python train.py --n_head=3 --head_dim=32 --attn_scale=0.225 --extras=["local attention windows", "capped logits"] --init_std_down=0.00422 --decay_shape="cos" --seq_len=512 --steps=12208
Each number is 500 + 50 x the weight over the matrix's rms, rounded and kept within 0 to 999. Layers, rows and columns count from 0. Numbers have three digits each.

# up: layer 7 MLP up, 512x96, rms 0.608, rows 467-511, columns 0-95
# down: layer 7 MLP down (transposed), 512x96, rms 0.245, rows 467-511, columns 0-95
up467:527589560331546524382570533568477473558549462554590518547538487464460455512582492488499498573535487505501543436462504569478582394529459438431596425593573495453559521511463526534473476552655478501473472486486615582441466425481506570449612517532576584566433411497427504502450543405492548461
down467:460496482461487537563516537583574509406449418554586453457464554457499549450391495518559523494527455497455474456459462544511499516461448494550544518556501518520543521489559520622511634440474513586496475571483562410509516464513454553461465495504535464456576494551556427424491581480544542397
up468:516502387460468425576402426518555587434582497527455401634392400496468528397455495552488558517498535592540641523444539409454461568382450398403407414518415327522471487431442614541452536344508532532551577459487452503563415450489448469604525517549418544507557491502404637512606441559442442597
down468:377374470500492520568414486520566544470566450429560285456572452421503468435535525501529510500474520457463499447592532468375429601428395577569426578526558500585429452489552473484506624414588497415596458407409591554574418498603567604509539588525435565528504606522474560469524607435617609523
up469:420565552583408497450434505375427517537585541586566694486520591481423601468509430543417385472464542471506470556537452508551410562574548453394585524450632363532451539528465486439565394418496583618415457451493504525483635491520527384491527484436419479568466560486563446457553515475427560527
down469:400554497411511561566545497563484496374519595460494542518552473496434608536474527448470595541418391568491498480536516472456634587479483601503593502472621410458506470526549388556491461500511576435501451490358434409506496427598553534385551543588421583496556466487524442358517382566573500498
up470:443589473481454415519485468594440445571512500553434405398561495466527514544500505453465578406576519555489561552458415531480481508445487580469413572561468504557479409492535424506527464509463609425517503540437502504504515484466568600465509520412489482505467553513486391565410338496480489589
down470:545495453490530458533434529515616438497441497584515541504564463362610398489563489439534511551576523466522478558447600465492469503495425445523563484523530602478344499466539455539460472555470585504535604585551611523504435485562510635489490386513379422402498518493471529570468483523552524444
up471:505514527494466506492479502498495501486489505471533506517502505503484479500481497481491486496491513502515486518492515529505504526518495474495511518487505524484494484470508517512463518497519505502520501497503511515493482502485511524506515511521489497489486470522500510502507483476493494489
down471:526544489509481504501491510508532536495505534531500498498492517511522459510501479479508487500488505496503514523490497484512491526501540500479511509505490474490500498568486503503523523497505506515535511484485491497469521474500490511490489506496509506471477500517466493500499519512484546487
up472:541425468511440546545465424469431507532497466451458621551495542480444401512526507526492525413547516563527520500531415499526453469560475495466504509460513573464499469509553426451485367436490427533519521404502489470540606569507478520486478552493513558492608442531548534468500486436584536436
down472:493534492487464466647514453541541485494475583450461490491588452541477470515429543382441517526511465569470494626527473569591549508504576454536476511517454360466464505550510460509471433534482504469557470416519481541484503497520430531446528456526458483476471491473585539484504496509529401400
up473:488602503461501536549549514504638602542485544514503529578426506521509500523500558485603465527610476548497473578527533376380567408518454452451543536519545596505594563435494519531493468554543515516469477565484452511537538491496548559554569456479413372418532559402523534568487434462543390533
down473:592440485511435472427564559495491509537457566421600535419455600567455528433458472569515468604461530439524479545497408458531497549503478514497507509494481552451623458538430499471514563553579441567473560441579539469579482596448542442509502499458582480381454480517463489613509462440429477541
up474:436482558534467446516540426541542512356524433493515496494417606547509466626573499527591448488520526473534409379585560441499613513597536335520401582524491547577558437537523481628377623555506451471527383474605469491533531571500504454616471388387464545447517569503538492486573472447565442452
down474:626483517492604408421428389415459499522539448556578467457682554627611511478461438447190467480587497531488538451549614484441544594564545394470553458457439460424541408597692519611447566557514320474452416615469509620593551550412529542532441485455499363460495441494368445379550539542403539550
up475:416505476446516449549448447632496573533552514458608416405437363609444541530572435536495272577619490465581404475578383555472449454551418575497476475491489534449438435497476574589498524497409542398569593550487446562556417524475490445570575426518442447376479429397527400526557416439606500521
down475:422437586493521590428633594484512451552456496498542470452432374565563530359663492576599522555494415549560491469470575487540428500404351460390449380598456555635469474388529586509514437548536451439512352503492441439563452525555490460436428390595435441580500603534521489464521570589496416568
up476:489508490483505496489501508500497496500505492503510510493498500498500513500489503503505506496509499506496501502505487501491494498503491485502512495497504512503506490495507492494505501501500493500511493503502495494503510500499502504495501515503506500500502501504500500494505506500495496500
down476:507503495492497502500505500500500515488499507501503504499508491499502501494494484505495507504500506497489498504490494509499510499505490498500495502496495500497501502501497499489505507505501505504507497492499510501499509490500507499489505492500493503500495501502501505499502496499506500497
up477:591541546500454397456588360311610751471281498598559352582523495451461521398478497560570441612495589638319514528562544511523523513481480410503526499368542564560545655559497441549403445377483594544447414463500370636403640455543538514507414425403463509451610618373421480439466524382457508478
down477:514698488457436365514562468521508464601528662483500495496417428435534461443410456301441411563468488565521597661446562356628556539448538386436398568550463522498567459519364569544566553627525448446517604534708391580378517375366383496538525503490344423502616552518531504455459442466558595541
up478:502505500506500505508516506505488505491501492499511503503502500505506503508500489501497505499502505500494500500501481496505495500498498503504498493505508521493500496504489510501493494506497492501506484487503488506510501500498497500498507511519508492508496495508497497496496497508503504511
down478:506511497500494496491494504500506498492500496502492501499489498498498495497500505510493498501509498502501506511487497493495506510506507510494503495504494494492490498507501496501492506511495495511501500499504503493501512505488498505499508500504497501500509499519503492496500499509500501501
up479:477602552575448503439499483506523456493499489504545425440498557634516427403490494390542527444477538446526443602431576497522533558501503560573467534458504498540429567466366513532630607486496550462531520439536462493515543437520575522508454463481448405650522511557497352416528581463567568503
down479:540612492598526512477553385510655589569444486563533404420507455421526387500542634567548427526556512536482427570496470460397406592551569549552416592455423494514503550578574497429527518432563593450616473448527549489603543586472410540551523495469470454573520524512458521478524515395541524497
up480:488508506496505516502503490493487522486494509498517508511512491503507489509476505492511510491502494521513487502499501500500503528498493504500497491490486491506509522487501483507500500495490510498486519515501510496495523500490506496484497508507496533491498495482476520501496506491498506487
down480:495497493528524504484502511485509525497500503512500523523482513508505490509475485504514488487505525491520502508492511507495490470526509517482511490490505505503502488511496486511512490520487502509504510486499494501494538480510495464491482517498489521502501495500486512504482497507518516494
up481:511500502504507505507493502510490505501483493503490501496497498507502501506497492504503499508505500495493498497493505504512500504507502494501499508499500493503510490505489498502491490506499490496495492502503510496504494502500498500497494503501501503498500495502506505497504500498501498499
down481:509502503508484495499492487493504497496501497494496503493505498499509500497501501503495495506500494497505500500506500501495510500502506509496495502499504502497496508502496506500497495498497496498486506502501496493501499504497501503493498507496508501497505504497505495495500494497493497504
up482:451613543519482382623546471487543570483457442558478466418440517401348369552541507559406513487405505581448489477468532456598534538494441570418504497480479615496522544436524541683521425533610485520471475382415452511551552505460420487594488530614381400406423483429564588530400482470474402435
down482:545582596334482400558433439345562434563497583433584441584465536525402565456488428544491692325452485430633452579540433446509497533447483497419414489513474484513523374539542498467460473540481270623433447568516582509545454541385452560532451542531464437551463517384507581375481470519522381547
up483:426530472459460562436557523559445523519452577516425500497389479508396581458501415444499628561536558545431440501543532530423427418516547488521531527551485568501508523582456559544537562496486439497462513671538428434452388539635499533569515534525475542603466418471501420599572438634429425514
down483:455383450482533410584501507485484608498431467484629516517503477467570483516522379475496464502416503532475560535454524501572516532526494515499463411508569510557596523530491371476603470489504433588577482603658505481471445525572494414610454518562506451511505536499479495432604467534551528538
up484:498497496502491492502510504500518499501496496510498504501499498505497497498495496491501507500500495501506496497498492497497496486492497501501507513511502496496500499499500498499499504507505488491502498497504500499501494494501503494498510496506489521503499504483501510508492500491505501496
down484:494499494507500494496497502493500506514510491491502502501506502500503504500502494496510492504500505499503495503508506501499495516496501495500501503500503502501498500508504504506508498505499498507496493508499497497506504498501505502497505499504494510504501497497508496498501499513501502496
up485:484476498501502469440360485466508359584430449488532601617480606449469429445482510508525555543361529562496538426454576651530454464484553572588554475494501475470594423442588507568561546530543563517470528438474490393524534509492469582473484408576485442452474558505459534640375412557378402473
down485:441486611489405416560427535415494542500562400526634612672493526563538373536459521430499567444604536537403528535478519514662542478572438488529556383492402578485458618510438586452556450553422436518441506429394508537486523401462581529465516443454448562479519592564501446530434507469506422539
up486:412484506593598480463533459415551472443447510488573509475520475358407472491500551543560491562477505396362439475479529585469518465367488569509492489571567488451497498522520542437461562567472519552422513522475494495444523493437447462490492440517434512466588540515516463577547455582485512511
down486:561511448535425435364507495495524549590481454430441519628535450438568497489460610514524507518435467496546467489455490463514487510579493391543485502600493518414583562499546386437441463517489572484482538660484441459537529541467487486506489594598474554464468527418441477454468528422499485484
up487:469464591569477458522509356513514558559526525450495468433507450485391438524445498495476568524462444478413531544497508543607546501504609537494490508529599479510515497519519431595551506583566364400557454572428491439547509524491454597511489568458584600615496516645427461562392509676519533503
down487:431610436574465551510505441502441510544510498542595526581454495550432474574460550546466444482553426574599543485543355482542478499574526467486556575439541502585488415465581551447547495426433497521452354549617474621438497642556514467441521493501514402485540510389403505492563548487578471523
up488:554502526608453532534617434587504410461396592415531629452470493505521488504525581531528443547497461452431515638440459662514498466529535571432568558537489403515564553465570495545442456538418490516620539372378523562402439531450369489567467505448540627427491450478577373412580455470280423499
down488:366431608467625337502544517405560613502558533502361623435506573461415474459586548458591634398524395537510546540442477507554559512506599580612470564504527530574619557495559549533410600465482578687525503603405494494428502472375429413436575444474520417564505603528440478495506566574383490548
up489:503497497501503493502507487494501502498509499483514490500506507495495501503499502492503501505493507495502507503497492499504506508495506508495497502499489493499497503494488501504511498497490495492497491502502515499495501510493507493505505511499496497493492498506501505499494500505489500493
down489:510493487506495495504503497499518508514509506498510493501494502498499490514497514495504502494502504489509500501497505504500498501507505502498509493499512501494500498509502487505503502502501498496506492502499504496492510500499500497496499500496501499499494496515497495497496504503507503497
up490:506597481427516553543583688607535503504456504587590517495449559541525404485448497554487568546542488532458551536432465481497474487546505470526496529550592544431496540468512562511473537618556534517504447446541475486475520650566455553488543523419537409565574471552454478509569637511494608401
down490:458482488535594591514432650575546486513504374453579645609434472501409423495473432500517492521544438405467686505546407532562554432569524425519502465564465475527454465472512580393480546618524400443313510487477421610516536579478510557465517402531573497556489507442426424501504655551538507488
up491:489502499493501505501492491496494499487496510487499516490488502493503482495508488497485487503512499497489500508489501493488504493491505492499506499501508492501498498495500508494489494501482490493511496509502497501491497497510508507510492504508503506503502501517503514503502511508497519503
down491:503507484492491515522497506506507508497513516515495501496491504504500485510502490494504504491503485491511507509504511491507508507498498500502503505502499496488494516521509487497493497502503496486500510496495486496502511479487491500506509490513497504501500490495501483497492516508509506498
up492:498608554557470477402475542508395475480488457500465533406540474491546481496443412521479383524479492480415354551498463569519342441423606515476352505480506402474365418424528431506518569457475466411555329474471426546577545646499427537617443508586597578519553510462431585541597606495507418540
down492:479525454544601524381546469471533402531490424497469599496439644569516537601625585575460534460464516413533512505501498562407501516449487467535578522580545518600551396536521495494544537548376555541380506499575392573436502480415702506516554625541560475599512527610541572523491485500453502529
up493:473428693555442468486484507553585319448457514550508592435539383506520500537486538497475467469518568586428653438443485445543542548517401494434636464545528522535514593515534489521578512565443334425460445497390433422528534387500493589533410513511585440454483541529442524601510516548421529463
down493:463500573496445493521462531475396489451531521555553615555380474473602609523545510383518580503487599384482574411533386504417525473490549527523552542471472404476459490514480574452588453480444392566415532458452461416395471457597480555495521437532472566516585569502491501471532515488427620615
up494:502474474496492497503494532478513492497511511471530486516534523498506499485503521489497515514526490502481500533522500490488495491476532542518476484493495502523490480523506483505501494496471496496517509509494481491530514519498471513468498508488503487497500505518506474517496514484517497493
down494:518508492490505513493517464483490502521494524511524503504487490458481495520515491506500494488487516465499506519513508494495487462514495531512517491472513505505479500516516499510499502490517492518495523489503522497468514480483486469505500511486508485498503496511519499494535506491486499473
up495:497510536530511522520525510491472531493512498482505530489490487481527482518531510457506533494483481484480516482502509525516523514483497517494476508521500524485517482501496479498505509521508507502476516502527485485528489490530512514506492507466487519479492506501521492513494466476519518487
down495:497538515507507489501494508512509507488520492515492502500510463520513477498507485494500496512506506496528515503530496478506506483505497505508492493529509490490507463523499495496476523517529508490499510509509519487454535510493505487514494520497495542494491500472520512521529501489506519479
up496:439386465512445488519422491521475551554477574527394590538429546424615439511479539537552536449631560445487478559430534535581553624531514410526501496523468510481443491401496497551426425525582526512537589532603522518631552512554479570497561512504597365476561525397565422577563436530502395573
down496:494425577558405509515621501577505379479492587451548553450417401454460549465447596421508528539506484515499521486540572550581533548469545536514533483563370476506488464466439634474489436489516466522449510605583532537471490522521481554457534400366562498580447454445441454467541471566553568575
up497:522503517499506513510479497509495499510481498472450513527488489478481488479504507509509498508491483504504500501469493503511502516510510492458515497480543495505494484505493526490474507506517511460500489510468490513496505497496495514491494500510506519503482515473501496497492512486486508503
down497:520499501492507525495492522520509512511502511497477495489481484509483459525514459508513512536492506493515492494515518489506525521482516514466483481497489480482482524542506486508512500508495512508487506470495473513456517502487499510508500515515507503502471514520509503503496487521475505503
up498:488580532471413471475438517563461470419511485475477566549437532453506494521395485551438335487530450543464506422615544534567590566490489455512520519521529453523546511429633559473546472457465487503374405435477554464526481381449501440534492443494482535521511608511473483465494464438550505528
down498:523467548454517530405433378477505493577471513476524546490519480468550541431461576411471518506535536582555426453486466475468543539486533448488516464427616350427463523466507608534549446499464467529439418494530533548523552501594484511486491498554502509540430451533504453527567604416558478468
up499:439552520436513310490486547496519576483554512487562493585618457483429504501510445426455424488474428333413404486495430360492488676472381361561379494472523564508429534624486606425402468453414572632482505435462461402579583530588552478496392528514463460562475505549641523577547484453503457521
down499:468451537534480569444537440570487463460496500382454496398434481555577563583520513479558537492428625539568386495526398448386428576353530614531407560523598541444653496444421416382495612424531567428581528575385591421499561516503543562650424474528525522439541408576462500570433475520569340453
up500:449518485407558450535407372516399505437426485570415412494436484597421584419370473431380593538424599389559526560447544498450462475529546485507482448524596521497543540357526511451499595612459550434384483665543400577573557512576417377508351611409385538441437487494417683489577553447609420461
down500:507560446469525485568519552549595555402416479510425464491469349461555542617524455532430570490505371471453502535357457528545456550486592531600430581479382568554496573599552424378468651500505476509561560613486497462416488430386549358680524629588491543458413554553485479516649555512431508489
up501:492487502487497512507502508500502509506494504512509498504497483500498503501511504502501496514507491491501497499492498496504496498491498498504493501492510512484495503489503508499498489500501487511507499505506498504485498491503503500511494496495499502503509505516500497501498501492491495498
down501:510499501498492515504487488496498516491507506507500501486501505500517491512508498495500504504501503501500497521515515497506514503502504512500503499496494490495496504507500495502486496491498497510510507502490490507494509485492495498488502493502489499497495511520498497497506511502499509502
up502:553513483645523393577634439377464574652471571486538577439518605569457448416385490558454526471459426580571425446522573392462494487364456540492489444390637283511398422372604491503578506480486442437542541464534435435562598629416627418450591591470430510536525533600487476522457440611577528519
down502:578671673474439495589540584435444433579422530425469496600528456605455496536476466434458499415548492484545500425484557430408549516333476477516531424608443492389614445369490446368440376475604426418532430370491451639465586524533471416577373628527540564549626647672506577463467514456559561385
up503:503383556582528584525563441545544472500626290333493515670548406505522430587561525486570551498632561531569557516435479480528479550548455424513508540476479557508527473492459423544559476390471563526601562373406562510475471457538501484447546635588557627461407477407470597640511451472557508418
down503:604521439481557503467526538585484529464511505573523547318420544487462514510488395427522543484559332500583516480557562667477429590467567489441416526487484570538451588463480406394394619465564533570429497442492520578453459402457491559449624472505413505580545496595609531464580500473478478538
up504:494500501488511504498500506497499498498492506500493503506503497503499502510499507500500504504495493500508504500499500501502501505508493504490498508499499500505505504503495496507492498503500506490500495490498491516502499487491498496500498501505496496501501509503512493499497493496500497503
down504:507502501499490501500499499495507508506495497497505504495492494502506498500501499499503501504513500503498493493501498500504497508498496499508498495509507497493505510515494507495501499499502500507492509502500498500495506499504494499501492501500507502494501500498502496503494495503497504499
up505:478479460404506404373626396476540491601493439501687480436510479511492568377445440596527431491540577481483510491572569551536578489434462576504504444473440594504516583450497442480534502502486393430473518549447582452457467509453544544521482411404454571536450489507466488435582539482410501527
down505:511480479530579553564504545515449475499481446559527527578453404540532436474535508514439375570613566495527514553382489463599471464447418545505390589639362508490566568528491524490440465451414434462467532552505499536515558479502588469519449513529466585482477599477510576483515516400507526404
up506:608443494507496497400513451538484475547315528406541394459456533460487522542507655481429561491495419463436489502466572432576538447601489569441551538545554511473415435501414407547544567446511441389531595597402534587495440598529473478544507528552567462405443428502542515483502581482460542576
down506:445559599531510449521517467478500447513497522469476484517558453447420510530481497506508459529418576435506444445548534490477472566426415460457499509476553541540575436430452583385508531583523589535475355519473487516403511543546570469501428572464503494566469532494411514477575472547518467451
up507:506480490500491491529489478531501543531516469482492522533504466536459530510534495494471457478482544515545479500481490468477501507517500484480576487519517508524522452539519551480494487494520499525533491530490549508469494448475484481488481501489498490496524539479484552481516516482485529493
down507:531503466511509484500477503496517559513458520514504526507499515522458501490489497491517495490515503460530483493506512483476501508526492488480535491496500472487503496522505499515520542487531510508540534540522474506449525506463526494478522513513473473498524525481531506497479469485457491461
up508:555412500496446608491585461606506465456485517485421542415442491590456613467594472493446425496531493606541381479493546528477483397550546490500550506563530477473600504508457533372487577519462497529464526453497568516408590547446489499559501460607456448464440446432534600576565494518651556461
down508:594388404515554458453526545421454515574568505467553567549462540498533540387577491535499562554463543462521502424422608596442494564622499521467464499541463495522469533451479454577449598576554490513563503625537569539382502430600532601534486515517436478526428525561494452356490618681361548672
up509:527568486474426539496535601538541516492570441415473653534494563539501440558550430500377447460504401433499467543442492483531560402568429521546449418584614440449438584477468422478531472531490498397522512538593438503572489521518463573561619531425479460531449528480486539420473552438402428487
down509:493473409549475555487395526423520398416578468545360453419464502500473564523530452550560414561478482554440506426481450504454532549469581426613601465491628536601461454502455490409512448511504482554511457486411507559516502540505534549508389405590579528505504424554344462547481547503419490555
up510:489488540495504527512474502505524507511531532498500493523486483498506471479492508487519486494473494532503499517455498493505501527521492462522474484522499525487493495466510492485492495499502486510506506498529507498503508488507489476476497510504509485518488519510516500496486493510501525504
down510:492493503517517489475495515488495498503496500500500505505488475500509464502494502501495518497483503476493510498540491479488487496485534497482514511488521498511483542479498477499534521516514485516496515488494502501494479494505488486497503512499496488481501530522531506506479504490511504472
up511:497499504507502496504503496497501503492498505497492502505497492493493497499500503499498502501494495498502504501499500504497510497493502500498492497499501507496505498502499494510495495499500498496503501497510497502501499497500500496497496498502501499503499506498497505505497502502502497503
down511:500500502503501503498499500501498500506507496501501504495495500503502494498500495500505501496504500503500502501496500502504497505505496501502505500503496504501503503506499501500501502500500498503494500499501498499497501497502494508501499501499499503498497498505502499494494500501495499503